Weights of a small transformer language model.
Architecture: tied embeddings, attention and MLP in parallel.
Training: a variant of Adam for these matrices, 503M tokens, 7671 steps.
Each number is 128 + 32 x the weight over its row's rms, rounded and kept within 0 to 255. Layers, rows and columns count from 0. Numbers have three digits each. The size before them is the row's rms in percent of the matrix's.

# layer 6 MLP down (transposed), 1024x512, rms 0.027, rows 365-419, columns 256-383
115:138158090140130124170122095066107122137136003103144045105099140143109138121102117143144105117074081181068109134137069073096087121122127141088126160063089159151151101130150124180153117102089131050076126147141161155108141108082130130108121122151118071146153193121143164104179131075130092156131132077162105134158145090140130116115134111176130141169139080164141103073061107149105121148128
096:141092158186136098113108082170134126121185168114118098150115054084148146159165140085112133039120130129142142146082105098140155087120142148122156187104203124137089147155148103207100123112113115087190142087120143174140190061153130095128095101082090088161169121068155110100123130179132158086189132115110081094108135145169112151181093119141136160126126118160121139121158080153141098179140
102:121137201120115111145141088186158106170121142161132115082150100104039100131083185126061142080164098075134079130133163094074118134121163178080104158137124126121136082152176155133099116207139143155179155184084147171123164139136112124173136090127118123109161140100129140130152111140142186174121170113183163126115129132082115169109132068128150137107214110143163130145116118059105093125145
103:084067107131087096159133113161085173130137147181146076076146148115102042164174124037184090197181197141114127154127133139120151115145137123139167102118153108148071181079176115120180178185135135112087182143160127119087144174130115086132204127151144128119141118139143158133113178128117127158095149161095144079108124155100186160098173154075130136180095097137134106144144142127152114116117
105:140145030153072154141162220104127134107112164094212176101179116149116108122101122155141138159122083143130130079147111152143120169133179153147131123120157089199113134070145082163145196076065127128123141161133123074112163192120064188081084127073139124146141107135122140126143078163141104133154135138189146100151160078128098132105118123086123131151158086107071032135070104082104135099123
110:155132112136061140144173102137174088075104137118135116089082131119141121105108142107133185114136146172140099076117140132141150117133134160153174094147137147167141076157134126095152160114121087158116095169096099102127129196176092142165162126163131155140191141164155152113140153176088149109137128109101096131148102106157182143166117126134111134151117111094103086125139094123082157134153
085:142150123189130089110130167110184171110104146161186169182149110129132164153077136131162134171170210175157173095128111109097133125151163136175136152135159110099108111105172033153092153102152142084223142081132133098158116089166116118169175112089133158121111087143144130134166144119127117181079169115136104178101095102120148153133165113109161111135147149059187106115194113127143137042153
115:178146130140103093128165139118187102134146108094101152166125086145092153092104181108132170107096173161159107121156098054141107120110124123128073145150170103104134138171079164043169156136146151127133169092095225148138181117131146168140036135135127189142197136137078130151083075141093122107134129095113135091102122091105134134119130089115085044140183158151115143097114081092106074189183
099:184123073149196153126127112123153142090110189115088098119129107135186133095096134165068126173119110124125128117155149138145150126123106100106112139139178155134126219128144195111103161119115178090193195161060148094058150193141109150109126102117138189062164038133136094131104150141165085145174187166116183137126094145080124071054060166081163165102078128208123112142130113113083147139164
112:163223108124100072098151111133126188150123113080064086119137222094132136120118134115125126078124151062157142128156075130082138094146118092092190140111121179138087117083119099086087189177162169157174150136128144163138168131136123149138156125092109115110125145129068119140123120170149166101067090148125140160109179119120143207138108115133158103128138105097107163113141125094072158135135
088:128131087111134089077105106099158171140120101103144146113132144160159138149140125143147101158170140179045091121124083121107115089158111149146101092144081172130145142200094118154093119140168131195113145167162137065103134109107176080114133185155129138184146117127164140190089123121188123086120121144111099117111112152150240114150173148102127091165102136107121129153162130058071125097080
092:079131123091146136154194145160108132070142110155163139179171136158172139117109157140090084149117121077115087180146135069051142156067121133111104150147135103119130173071169096140100103123128118155127145112168144149138119117148155117164183156177110116165153150046129139121136088196075162121089092065151145116128107139124114150124086152149113096133095155160180104083144139133123146139121
100:138175094170133106175142120167155099122093137084119133130165111151129157096095114132111144171209126129138150084134161144118166118151195134151150132129168129167130138102165175083158102155126179128143151088089100109167159136132148127133132096109103148173050230131138152105088125130089096101210132190114147150124150167067126132111093148106125133108149070139080122182113170118163114102130
094:146154086132078136086070078165170139157131084152115117099161105112111145107168112188131114170114144140139075143176168145109112163105151165100146164121152155104151151135145107140086142140113164182160136089129118093138134147161131129161133118136121158096131145151166112099136120143137133144147161119132190137123159178122144114091145140101143126059126153147177158147185146140065113109150
098:157162097124157079139137168136122142112133100129166065130154160134160086104173177151117158121157178070123151115113121105130111149172112134126131189104085103116175092108163172155044180187168130091121137121079103146129067069103119116128220124119107161134092149050123094154191148069072167121129062080177155131140166128113069148127124096179143142128166144171184080111134147146174103150123
094:131139138133132148150133110130169096131183153110120110105112138148171088134111191100101102091137118161133036189116098145106148134138181187090081106167124110163135188125128199130172142123109178142123131139125140113102130133148142127179097085123179121146159075118126112094154141131115182159152160181081156124136111118134104066066133077163092195114132149184131184151087133146114129121104
095:170195117125151121118136144098162132140125115104135124202151140143143150071100084103135106147142136158134094141077079180157099169133141099097109086156172169157156081084147184082090149136120125146147112086088098081109125116080123165154096111112147194084105113176112097159105116154120156094162167092124136157152111134107159119124117123092096206181146156098045163096129110087157110097127
087:116151110154110072145086134148148159126172111114132116171129071159074154102114169074150172164126172114107154094110100161089193146095156101104096167140151140132097183083118146149120132115086129060104177076142132121097093119161126128079079105187064104118109136102137094125107094163160156187116157072071160113103118151140114156098151114101145168148151137122112101162153088116115134159130
092:156091142170133149080126133140140105128095127053086113184153088090102127104145104161133084167106120168158157144182135113145131095127150075107153161152125161147180103125130152123130141097150185177162086149099124130174198155107164160101146104135140145121126167147111084121158124222161120154151208129171133131094128138138157173101105196114153100167133141182170088148162125129187180176094
095:103122077160095118118160118128130074104110125177105108135109101116148151119092116124100115150120076091114129127084161129128131125143130133101095126131097133215116138125108080107123117153165106124140134136103181084147161104196094168066146197123056132066140095118166164092171135137163112136120132129107139128144171113169085141139103207151120144078139168114173118103151131148156174073116
102:205070176143100126109120153102118065143104084108120180136144133094116153095083149083162147116142146140128179145068091166084133142145079085116118125106116106113148123161130120091136130080131123193126186112146075098067071099135138118163126040186187147139123129147136139119128123137103073148101115158108161135149089117153116089129076111122144125101089155196134103078165137096119121120116
122:082114108148141148078134113050112120116152100126162099145134142075119148108139153185101148109090135133109133109130154139143114121144083114126095150090098102124184086127132130131095113102179133128106085148112158143086159124089145103124080137162148134144157187118109080098125101143122082122121136201139165120155126180128104173162062128146151117039135192113148158165126149165102092130157
086:137139128061141163122101140166083132070108163100106128192162128090114089132156086124131155081072111116179086116151054098133161136113117081156100106127092136125179151162160103126108154077156089131144129193093153154143155152167094141145156152137176101145148049148113081163112118061109180093064141109119117172095085151133109081076085185096117135152111121080115121163144138112115105084143
110:127150099123192089175140122143156090054146094080109144071131060096148049146130169142112138180160118122088081164141158120185042160127122140203125142157128191124176094118189063099177173160101139113118100135065127121057158177044070111145148167132120165150117167132131125120095137125100095134126099067136099112134128132138139193164154108145110119135134140077146132119114155142113152094099
097:172118130119135119108094091140120130097120125107101152079155133164107110116175114137116125071087117147115170143124097129146143137148138155171075131144134149133135183143138131137080122015083207091179195140160165145197084127126176065168122111137134080171133097172106105130153131153142141117157130076162131111090088165199094128116180176133112125144130084138158156137172184096037066204185
095:145110189138165212093125119077108069100188175129141131183180094131135137115091135091153103167072145153092117134175074103131164171172155151081108147146121168115156118141120142097036140114122156132151138114157091114123092150124149091153143030124088141110114108135113127180092118131174162120126107137121109117160117121124142120140175119108083110143183118134155010112082120127146106118027
119:111085096120170129145136161131136147137156128161156162197176179098142114101119075152083113097143123089114147146142154108094136142082122079085100156146126162143104127130165120154176152143178172147156128142157090086107166136091124127116090109090126145111125166101163191100136181171182185158139035177125152142176122150088143166143111074109136061150123120141134116104138106139080128099065
095:115089145138084178141109102134133079102098148099159165080161137129069133089166118125162111106159140121165107106169086151132145145075159082068143157165166161160128136185151165158156161093160121207160146178122136129047137111177119130163088156150142107057125075209090146122123113131100137152168134127132159121112106118145105136096141150101143126128181096198104157107105124157047085127085
095:127131128092110112089087114110137124128168120145160103154144111130150125150129177197086083121110171120087186139145188183073183169087130073094124128124156171123137101159118122128113096127134127089163071131090187187174110096121119131140119160115124064129153201094172109130108068187141101139131085164167130116153083119137175141146137162096095103112124128123142114120121130141102081134149
078:152110147197127140142099182159175112155097101162142103132152135130086144190103087099168182105175087114118126116150085077131143110061044096128168088110163123162109161114140116138147110119121154140114179156107117142146092217108089135103093096086084155121085149141085179081173133120130112123212177131180113161120141138115058106105161165124129087148177092032135128150136150124099166107116
097:172127128115141119053133101090143183138144153168152144054129140089106083098115125154168159150109127102118158140101121127115093121157166110118118186124134124119115055147132198160191137156143154079102099091150095130150178135147138104096128077133137133203124113154152146109124068137081085145169152152178137133070154140095150101196179129152130122162066080076107150130097157125134130151163
111:134133081079192132045110139120081128155172148174112205109090113113074114106109198061123136102128145085134108141110125103117154133094133054116135165137143161131155137095123183206181106144117091151101140156099154110179156134065064146117122135108148178148149101111140169130115114102081123109169184118102115117096128117205137132105111204103137157135196120188104144149153114137083089140066
108:155090146065143158158168104108109091171170165116163109112119131097165084123154110160137144191100133108125082089132184121129076137114116130153077155125117124204131183150128074143069144103123130113170180170146128175122143208145117107073132142132219110116198066142065114089140130089143141208121171121073119114149099125189121080106114143135107113111174108137143136116116096160171118130124
106:178164164121116117112149103154076174157122125093068143175092146091127120139119156148085098128154109186176126141124127068155132183183136103112144190128158136136053204109135126146181159105116132170165138130109147068144098116110125137151131144121157107107179142163045170186125075133137165077169154152183113106171068103118208147066070155183124113108135170146166158178160116161125108143128
092:149161135122102243063153072158124168134130123126135149118139151119169096103099141155135076120130157146184130106129130126171114110159117100106124114143145157087137129146111147093164171118166126110078075105145125108146136176121042115165132178160130115115146121183139122123123073101200133156097160103171151072174107084088124105089119174134058090119123110134119133156104089156188115091094
101:112123106185144112118169160157114108092119164083139101130076112126114074154146173131128137115133173193156149162114051041162148088054155137093134112081126154153130173181147155091179107112175097143136103129167094155132128157092110176190143158199133110146097122115076158096085103179140116147143165140107110114131070062109113131088148093060081106113095119164118123103154161125162100102130
099:128103103124102135117141143050144164122098166159118122143151096103166126138149059177208177122097107144121094129078059162128064162181106122154098143118161125168111123116150127090050127097076137110081080065100180151112146127150133112122154104079085124195119111137169120092112141105197127121125093099160117123157041132133087120146133098083141100110125087169086125123123090106162118100048
100:074083150172139131118119167110095194084104172134131154102113168141180160139204179111106118132182151150145118128116088103135068135149160126064175154138080066123057094133163084150105146149156130043150111079124139117101116110163134106073099126191159113155129098137145102143125166121126130119076123124166127158109129104105125138108158118141097144085155140150123100083187174115102149139136
099:130105163095093120101125130135204020146202149161100156155152181206069179144118158085157225121168130159151150147110116127119114171111126189080119123126161174117084087124129149120132090088127091134113128109160075100137154149144132128150131110195090070101099087106186156132139119116131119130142099140118105110143094095080128097166091125088128140107138137123108100091130111147105130148036
111:126130076165141162152114162104139191156128115131185137099207138130110186076137092123118164128069109100149103149153157145146164142171089118162176123116113122142164072082149123146072139090121152118138135121170099136088159087165178140161126144063116122168119086111164111059111083171147182126130161165144111145119099116151138138160144116077094140132080109091140138121137163152077209123087
102:097106158106104065129108177073166069114185124152087182173105079111148141109134183143070069074165129118125131153122137100100161153100144106122137129125093137073134148156099153179110065134068158096118193151131175137098131082173121098103108138168109155153097125169151142135104098147110110125140167103166134179176081139170088170151131173136126097157161102150147111140154083063165105135147
099:131110153132152127123173047135124204146131080241132084169123146107111130146095158059126127151100129145103082119117128138169157156168107104136146063122088120156081103104105128108104177160125114140067124079162160081095158111178062146103131175164156137126097077126130113123132145147102116094100197157087122106134119086197076116145153184150135159083136117112109102118064164155172194114136
101:225151069184130126133162180134147141151127134137085172086096173129075116129120119159108178171129129182140128152125147090141117038114138142118099134125132161104100150161097149129139123144131120076145050130108102102136141117144096127120086163142127132081123127173136151110117112179134120123126169098079085063116143073142129172128147090111134132147140096172113184142182147110113133193168
104:124101088115141135160135128148121113139172116107125160102146119110136086146097184130160161125102044146145097146139137085110076164108144107134104167141109112151143184154116122166095192135130137122112165138117097119095153146176058111084174134143178140132166118121158190136133153093064151110143115124124103149096141144137150139051103095137217052085177161155108095101109092109093083103079
096:099119127102151161132152105116128083123101099096171137168085117128113114170186127150104124127161140184143207130117114137106073065136140149120182177073149175138152107145135082125158128108102154147086169091148088120134180135128095134141123126099054150160167087086115116134134147113175159171142124110113156068161118174130108123140130160102156094125139118177100143111096097084088178131067
098:132129117007082132136086115104159112135108166088101158097148148154100155131103227154126129111102138131151178163094159104127102081128084137108138184133090102148145125124095125105136111109167201137112139140084103144191121156078104111144129183130113069139113129087143130109145129173146169108138070105142136121096126201122151155142129111159124156121197105117225113099116123167177103100138
090:119131171142131075109104153134109146098100098093099136121113092194136088136075174155136128107090107188115092079119121134118172167148098137116134166148131073104139131086117119098182106147161125150124176130013164116169125073137119194155108103180081069125110149146092101163177106100091155116145159113139121108127132115067107116104117118031096094100187195138102116128081151096151151132189
089:122140119025158202176095177147168132165156081078143102097145149154163151118182149150155211099122132087086083098114101097069087157150101099118138118128143128074129063115142113168092119068176119087061106103138160151092138121115146132089115142111135183125113113119115120120098173088128120130104129106101059130092128115124134137149125160164062104102145155112123117126083140107171166132163
094:107110130134173091148112142113156119101152200103150123142195190159127124122152098115082183126133130138150039154128140144107116167150130018143126110172121166079118075149111117192119111155148105123099145149082085121082178101121152139162092100141140109078122090127106061152107102133093196156100098201193184121059157150130119146150113119149042143090114126170120118126163106170177170130161
099:075132113199103155107133146107089187196180167037121114102099148150143124124091162142161180131122126132129132079123132117140042156188148137124133148107173151103114147116094122136094132168122119096100114101145138098098167199133143096115125145129136173123171164089192161120137150126111116130123182074110097144093095163149098137111097134140107111121118155106053178100141075126070142159099
093:076105114116146202156107101136161100092196141152148139186135146153133102192106128078104118096133140173127152119092152088127078149130170132096133128120125103132080127091129079136113138134150202149151139132123128106107079092068109079104097095146157145116049063079061092116164144086147148166076159162146134095084191126148127093083162092115199160077119085084164144131144074180122122113141
101:110106211128161148127095082118105104170160148115129149091154185126137145140126080110157129150138148090131113096092127096090115134129135140138187160162140119121191122140082096096142115128101139131062157106136106130118087137146151146123177127090132197129134125113101144128138066149149117082080094113170134142189126042133128139124143085145160173117120111136133130117116144163206089113092
100:072098113165119165069128127173065159076131210148159109089148149122112127173107127119087089076116132138072167147094149134106098141188120139122068106139112123169153172132170111129134094104089112107117162143082136136078098174146149166197136099110161134124168102141107145079091117137139120141156165093143119132146114117156132067147101153119144104081125115128178105144108134117171087121102
098:138091119116125114179137114151136081052135109133161098090136130167113087151169111128128088112105190124148106111062143166158107165142105145082116142095126031118159149108134092108153137110131174112119149124124144120116161073141108104173113142111131094142162154122146182156113104202148138089131106095146134148171120117124063134202112150134124112128153138194145086144140136085166138109117
095:114091165216118152105127157043153092081157127144095067169135112182094112137119092140104103086076078098118128104107165125097144123097078171210140081112093138117144142171104106115139133150142083101123056097101097090156127107126148165130130078159131092101122152170172158168105037169145165110071213110123109128132104140137147144131139096127176074185129032089093096166127102091098088158068
# layer 6 MLP up, 1024x512, rms 0.0282, rows 366-419, columns 256-383
096:078110105088172168149109163095140144115157113144126178145160151119121101167108035178122071131139168131160190142136159155109126169174102168099101142127153087109145181123109149101108179082159138165202143134146104087052098108115153151121210182122110115083100110150120172109100131116103127126122181167183133099131145128084167071068121119056131119166155174124161165104176127112210171082111
099:156124073105148141178071143191155187074134132141131163185106090124204076112148074099159126143118129099165170098079117137181101158115134153136151089100118089136178207128147107139136119067147166161137125133120124119122135149113161105127125115146150142160083073111105127119133160144193166178168167105111110140097090126132107127172157125124114174166120165093104118138130089173125123110113
101:097200107104177151108129108106121156177158115115150127124081116115087104119102154116192142070135082108114098092086085129152105157129155133091119181115053127134106159177149166115079074151113151077124128110071167111130121094099129139127072115098116135144104160122161130138146120101137145093141056077152073102151107162172127074108111071141116211175140141121149145132150207210156085143100
102:069111121117124109145078104069084065174167184147097116198133126146139100151133115096148150127145133021133130138088160130121187139127146054188123170173088097133123095117142115158137043093158129139108094099138167148159115167185194169104179117151114118147044164134088126117064160044157107143169108126155118127148058126179156109119110119139092103222056176111161134130155133123111126125110
106:107176133139206101081126145074115162108082117120117182151098072109160121158107059115100127069093142086150113117123149117174137093140144112101138164121132049161151189123101114073110159086111190092082161145108205128138154122154135065179152138135140130109133126107047058179103198127167094119186162136105134080094137126124125093086214103076159168125190094117139172122136167140179121151087
089:076166088135107150096097126095166131105105162139071145110195142108124101153124142130151137195164153157199112085102136088112127168084068159167134064134108104116127116119120104100117129144187101147131137126114120175157098091170096154056127110111141138140148174078118089111171158171150122111112118098116126157131097110134115105100124106161145161091145140122127179106113165150164088110153
104:157112148080118124160130176170153134122102082195109146090115116198146106140176128073080105126103183160172174087121124102145132108163102159137135099146109150105087171158098120094153141134120055116132113122163122169132187104152162138061110116110086111137158077065084115102153106082117075164104082137210138151102116149048093140113170137128141132081126096105130117136118191098111138099198
099:079167135102112102179199102173208196066135094145094109138121108131067154140134089116142099178104137169122099137106114138060077149152164146154205140143091162101119068120056149124156064156157088122071118114175123136127178145089206092131139125163101113097118201158105161103126152087179182132076094152103095201153124114113159161143182117132118113122124157120163153156127106188118123120116
111:193105158152085149139161107152096113155050079086129074101103136113064106111179083073121134141158072115152155108141122152160099157160128198149204182138103101146103126138121098132111146094223130160157126169112120153122186086124147083073100102150133108110159127103120069098155114102135176143163117180080104123189107141162072106142126219167134077183142133113129147205134172143146103171115
087:112139159125120122147190124151079061109101141168097119202148138149053122144078110097153160150117147112147114128094205136093109105154074155133170083119125075075122128109136113087146143128123056084139119112134090154128119137145087155150099118141071152092120089090117101131161170143045085194118152132178138148170189091134086119106081082087134186091102125134189137176168152176184139095134
092:151154154098107162164085103155152109140102104047140107128178097071095120130181062095126142087193098144139173071167093172185160117132118128140138080125109137110105121143122165088096125133127161161124114170106151093106124135095169098075092089109165053142136069144147134157133142102120102138199139103109124144125156132080151077095161091115126165130104113106203135137153136166121125124079
102:134113140089143115131131154176115162138069112176105094131085130156089090156159101134109146172091145176119061142126107129095145186166074170113116149130064093117185133154130113132156122137144093107113125178119088146115130098166128100127105171113082141090148152055157163133101134107130146117124136153123097128103100172181124150176145161118110122179174079111189197122116078098113152058130
096:123056090122175102129126167142134091108098168177136074116152145148143143086160141095098133108136167122143158060101179140112154129167054139123136133182115118160158160132143167083139119081148117175153116105144110137115095157133121127076135077089165079161133179063119161155084147099160195110105062102143127088086092066096156162138142111068102147125108151089090159091157097080213103104103
099:162138104137149156198078094176121144144134170127090138155073111172153084125123114068130036134157154113152125200127122125160098146117150165169093050148100146169164160109094141067199124119131151154157169154153170148092132161090154071141094124101106121171127118114114183106051122102145067100125131122106160151060102155118148079121171100136126143103090181115145128132083137192074152086066
098:072062203143150132142123095173183169054131089135103112134109083091166148130187082143152132107141106127137165129158097135130141126099122071161120130046085158119116087143103098113109144124153043128072135064119083170137151089068117091072100129147115094126174170108064091123154155153148150153135094141220112133149114106170125174105119119089191144145102133115176098127107173089166090054112
096:116093100098062133153123146162100137107082096117088120110122158145158108122212127112135095095092137097088113081141131110134140114157108103123146159145111071093089162177069170083114082088187122115152104169168117173120116115148125161110097157144136090131086128123117129105111132055076164090179026157187105107131078126142131124150160196135147108061140090109124166195161134103133158119110
092:145150108130124091129085120125149059158146168107115111087118148136150111158143116105152093121169063144157109131141167123090079110099100126196190107146155107133149098152115110098106159115107163117180111160106147109134163121123148086124124159093134122163156157161162175124106154147071119032132132119156170099133168125161125132159094078128193147108097145118124175114143133133156180086106
095:101231087102145162152122113169141100157161108199149115172158104129135157145129120110143209123121103047105112117124144123064128186167132086108100083109123118159099169129119132085163103144109100135178162088100186119143109098111069097123153149123125146097154185140124153133108157089105097110123088110113143123090142170104121147107142115125163197141102159119105142137080108117179105156142
098:099077147122154157100146186185199166144100161126086123129079137181129112122145163173084139120181074146086133078137125117122095138171124103126170068157138159085140169129184210167125079094174105122113103176123077173141145124127140150120118094157133099056138099098150149041114114107101144129100038152159140107172131068144158105170164130145080139116117144148166138149092114126169124111119
097:091119145114089156145172101097171111124105140124140099083102113125163142125148157144212109143162102112132075109125115068150122138059144165147091101170072114155091090115104127119165129174149192164136128147126116112152180135156067086131134184108158154103079117135123123138122154089183166094157116137118123149110195150138137168086144096117141132175139055119145117122100125191149081126129
107:130137112117152125123093105130099098112139109132118138112147188159122120155100123080132173152127164163124115156104157137135120159108123107134093109124156123121124192153153085108150099100092128039138137070111116203100137119123089104157140105153125109131121117072122115180129127010061149128178080141179066124124112110166096097120059112127127112188166161107169124120143125108149104158139
097:109111101135094149134133085158125088112121130111113156061093108175130122159108145140069105145134127116132104127110177141118116106158135194077158138126143089158054136145126134134135048120174133174157103158125137081127146119149162070109157110095103155134146175116172105142207113101129144118118120178124136060150155111168095129084131172116108104152096088135138206065041091150129115134122
109:146162127078164154125167122155106149104094067083063071138145133140113135151149073190117113053112144184172120131144089147136164142140202125127137137154098176131142127114083141153154128116131124135148145104207179147138105123067116111169141122138062119087116120184165086093152140117124139123160115136123093126134163147116124116045184129168115152114124125114131149146098083131103099143166
097:049130137090152123157179089210109126174117111114147090129092082134124131129072058047111116118160197107091098133125163163159124151149114124124155092186129098142169111083147173065138145162144084099110177088106181133091119127098133111113112171182221146114077164138149133121119118146119114168131099159141110111154124124092116135049162127105177192157058170116099117117094166139103123094090
095:105127127144105164146171139162069162151087133162117114122163081182089141115181113080091179142163073074163116140061132128149118177120108141169176080143084068142161108152090146125179162135120126166110105162111166186070152080132153135073077144170086081119163134127079105154121147081111141109118132143172088067120052115126135098100145070191180107173117098074142099131135168143090099110205
119:124193153094147111139090149155188125107146073161102133135119127077155105156148111098172068047166121126183122143095093109141153146141148179140202103111095075159212062101135181102121178084127168097140121111093133130074188110154145132145182145145073130159162132087065150117157147162117171073173164097162152118096135161073100143067163126145105147103067133112119218122122144177139169123093
096:135150168077113085144099050160109164129165151206118190196136134118137125183139110065140125080042164136131100166093120135141137119143152109139102120142078071110135170082076181095116040124095108073173135108146129152162068138140116078103151057140147116160123140134137150141107084125142150082128121116116138101142147116152156118163127115100050142151086140086161096106145156151179154118162
102:219059125149125152107197117175121092180152156155098127132133164066124096110124069105121092102153093117137110109096160164138145128125129107199147157106094110134144110165137077133152125131160174146133138137112122167105136096165086080147094148111152131162156101132134143138112136133133115101106143165128148168078131143163098110131102106181153138145098147128176107123118105136188111065125
080:111182182135120144082211064098142098144164156117122148106130109132137136059203137157125093086132160144144161064101123167201120184138154083175189094103098186126065115167062099108169093081136148100106079085105112125080178080127076156151155101115157139153130138108112091113080184076129114157135120122174117096120175116129083119088111082086134177181108144138142114076099077182167065112202
098:104121080062143137180148145161101142132111136103149107167150158137142150071169102153132140129132146165139098103095117106090129177123121144109142113128145109197144066160152165093071047098117119128150133156158162138079106158126131124104089119082077088119132182069143098210110164079191112150166063115133093132090091165148133156124139126108143115178162122127059092142131116129129075109117
109:138134113117134093142098061114133135141099123201128115077115072156161093157111109100150091116156125143143056116113091107166133145147152125128128200157105077087097144130090089105055090105144126103116157129130087122146082127093147135125142142152134074116104116089178182101150166145119129127153118125104088047113088139155067160138132154121104086088079147069166180181161111179173147084151
100:090175112127095141149134143126146137129099121156046164127120145106137157124116151118076145088109166114089132141141132170160135091149120124100117112178165102081086110162148108103107093128131056134122116085117131091129109092095170182149105141144108155161082098140165178156165147067140135189136101084171140133148155161129094111099153129124110166075114176117153143129099078133211132094145
105:162167129134132102050078043096141141077048141124128105099134119162147126158125122125110157078144104165116151104106058140108111110116128135102139129156142095148113106202118183148085126151127129104090116146122150182142127108134169220132131123148135120187183076121130201094125123093099192160114077135132136037129088147166135144105090142121071117142109185094119174157183108064147123133146
090:096047103097099111146090155106138139167133158127134127134111083094102130159157143114150101088144129096162135116103161092123154132118118144163083142132160057068116169116150099148112080159119126147181220165192094139061122087153187105075140189137158118133082183049138081142149175133053114140110129194109107156035134164127149150181087085062156113149153165070142128158181097151086139128124
106:141122119110145118113126063135141122169182081089142149111134180158112116145090055071156089133133185066103159089178193153148089145153098098156200145132163114163169066078191138148115172128158157128080150094108105119081100103142158088141093160100169110145129069124185139087096141100151052133160116091135122160084179166136147141154225184174149166106128162093204132121102138120139117109043
095:170098105090117136109167172165183119107087094124066141161136088104129160151136163126154144119159126159126131123087121102123125192119152102111133149152149105125168160174081114139155110137144180177089126084147110123154151072205183127089111140111097141142171162065110118117157159119145120114116112094107151091124146166131109138162088141077120148137116134126172127117127141131110078174144
101:095133099099168179161114041143182122149155128144052146154117121104149112086125119087110094079118117128138122144111116100150090161155145159143095160158137192103151132181138143172142097094098132174148099197083145172086143104122157150085123116133147153177085089084139065068130127103158152079137146102112094138147144152127077137089190146116104095136106095146129124150076133141182153083099
104:132162092076119148106073122136074127176076145135120114166141189153117037075142076107120055155146136111160111146088153134121115125203109129173181124137090084129171101137115107115052151052094131123129126169081108100158128116100168128090127098122145076188111142149114114121142128120128103127122139074093123088057143188128151178116108092130080109125140142142158179132155095131143120009117
107:196103169072115147150172136144140139117103130114113090135114086134140154137100173115146147154145063108117089131064083177090037129128147112144138142131119159133046131139145148182123134098159167059111094134134132136151079121152175108078139125070149139145194192090155121105071159115125145083155116072156060181107081142167083084119170085176089154156176184143094151167136079156080130150143
101:164189130141083132131136075187129111104094182114171111134074073111166078122193149160124080115092137138128194185155120135152114172186116168085191070116124112163135126105137172164173167065134123112090111125137109130074132090109156171119078124132156179160154140133051143133132134122105191161165123156103124136113140146120196170144134183083110147109086122063106113108131145200161164134126
095:160108123123109101089106137210179108160064105102154174126116069099150086088138114100092085159116139132145142045112070110122108119169150132080147116136151142092109221097122169159132128086113150076120206159132116193124165120125149093091176154138103117114118116184177156079125130178064116196137073149193150094150172124085088140087045135121050130142141133131136147133188127105105139160158
101:115025101093122129162148164123068175119148128095149146186105125117170090096114149120163122159130133099165161106124134169074081170132129096160126174114152142123123191172140165072093105074213109100124149138096099133129148120105126146030109092161156108175158170080140129107140118104126157146149106155168159107148127107122130134177076149097036108163118205103131152101111174092158140137203
102:170139136149082170171173122139120070066056138096091128096176124208210140142138115147091163061090154102103166107157116148134112191142149137116147082176129138129105165144169140095058186146086120107167082143182200155093110137102112193172142139091090186108142090170135124124098158133120121111111125108088126130139107119178099105114128156153071152113153116131145096120196096151184149114169
100:119114078076097114099125134135088183121118079065110100173096099125077115152159100125120126140106129116097106087137149134145093169101127133175156105157141093164160159095131131092126129172147105147071108126185161127096177121176088064104166175089084140152133138150118176086108150096090118104140134176096134201166124136135133138126119191132130142178112139099210127123154172093145107135164
099:092083139106147140149147178158122093175123097087083104133097085106138120123151099154083128071162146085123129147135128123090208141152183117143098098135094096138061116159169115082076149104116071132197152115128135094142114152105189134099107167135145128100110119184107117098189115112145128129142117182163114199137165157176135096153154135168100094089093143137163154135103129078118104116162
091:114114098136045135134132112085091094130148150122164125150113137164134105171137065096100099148134082124158156174145137080109093119130152195085121102138100142098104114151071118157137114099164152143172151173200107179106150129113123060093147116100157074171111121173122077143094190146123153171139141161115164132141146119165104083133153048185137140160113113137172088149176090103172098125129
093:150119101153136180149145141126088072154166173128098137157167074114161156097109122121143043145140123122191197134136133111167179109143099200145145099163092124094133142143050125139190145145109149201137187169078113118089130078157118113101137137165112139140149157155166167133081151162125181069108119132134195123164126177110176114167110107139166121127136125098119151144159167135119148143130
090:204124155128132147118164157142155089121112167129130120154174100161132122172168106195137136102110128096114158075108127096157138172129143234114153126096069104152153145192101143086109179090062162123136144144153176085131086115100098102100087182159148146098159134174117179132084104104168116135154146086110090150093095160140085167028175099117159114165111119073117115139125152133070089160129
098:137110140126159129121160128144127138069136055131118140070139155115110119150109147160171149229155114125137119161064110155094140072114132108139162110137118137125096096192143118171106114115110091121171153140128085208167121094113187134095119147091157091172085091156098166142153155094156122132158085123143072162114119101163189135131097121124107083112119149144126142131127178125169034158150
096:132167146114093155115083180127128141174052131083093149165120132153133096124212138178145045088169109135128173165156121176075173142125135117091097169159111135079130115211133157062113132139126094129107119081183160141132180101188128080084174185096131098108190180187112151121100110164109123111139118148159109152164114107106105161129184107183150107098137141162108163134203164092119153122110
101:179172064142124068172123166139112159186104062122092119117120121115128107144120049101162131144198126133141057159142181104124131114168141179076129162116114092125148114136124146210073109140143116196124128104119121097080105088097117141084087151112127137107122116151138145139142151153122174073179088138119139101082220134148167159165112159084103146068153085138129138142101149109103140171072
101:183166147165157186137123148089154141100098161129057105171092136141164140138173061119152106141139102141176124109113120132110198186144176120152154137126107137069157160105118169105174148170158152166146141109118085105097107116083127103101114133135076074115099176110122168140059138127102196068137120159209086113105168164088105123096152124082115079139174165126090130184103103174052147113152
097:107178108141089082129121088175125138141143104158121122149148162118186131094147105153171223083204139160173086092109074207070137183100113128149166127079140146087118086173117113106149080126134132111138119155199125147150163128094148175116130096146137107057122157197129111098155133122179138140150112150160096140137121142143094089048132155088086144092135127112173131134128095176126084121113
099:145177104063198175125170099197139125178148122149106129129151153093145106122144138143153173071157150106094131225127123154190055154113114149103117160131088194103115154126170116156140119112154163087114178140166106121155139115087143029129126124089084137101154149069105120116102073092087154137114096129146189086189174147141128185113153173124094126134068167155159133124165145127147091078129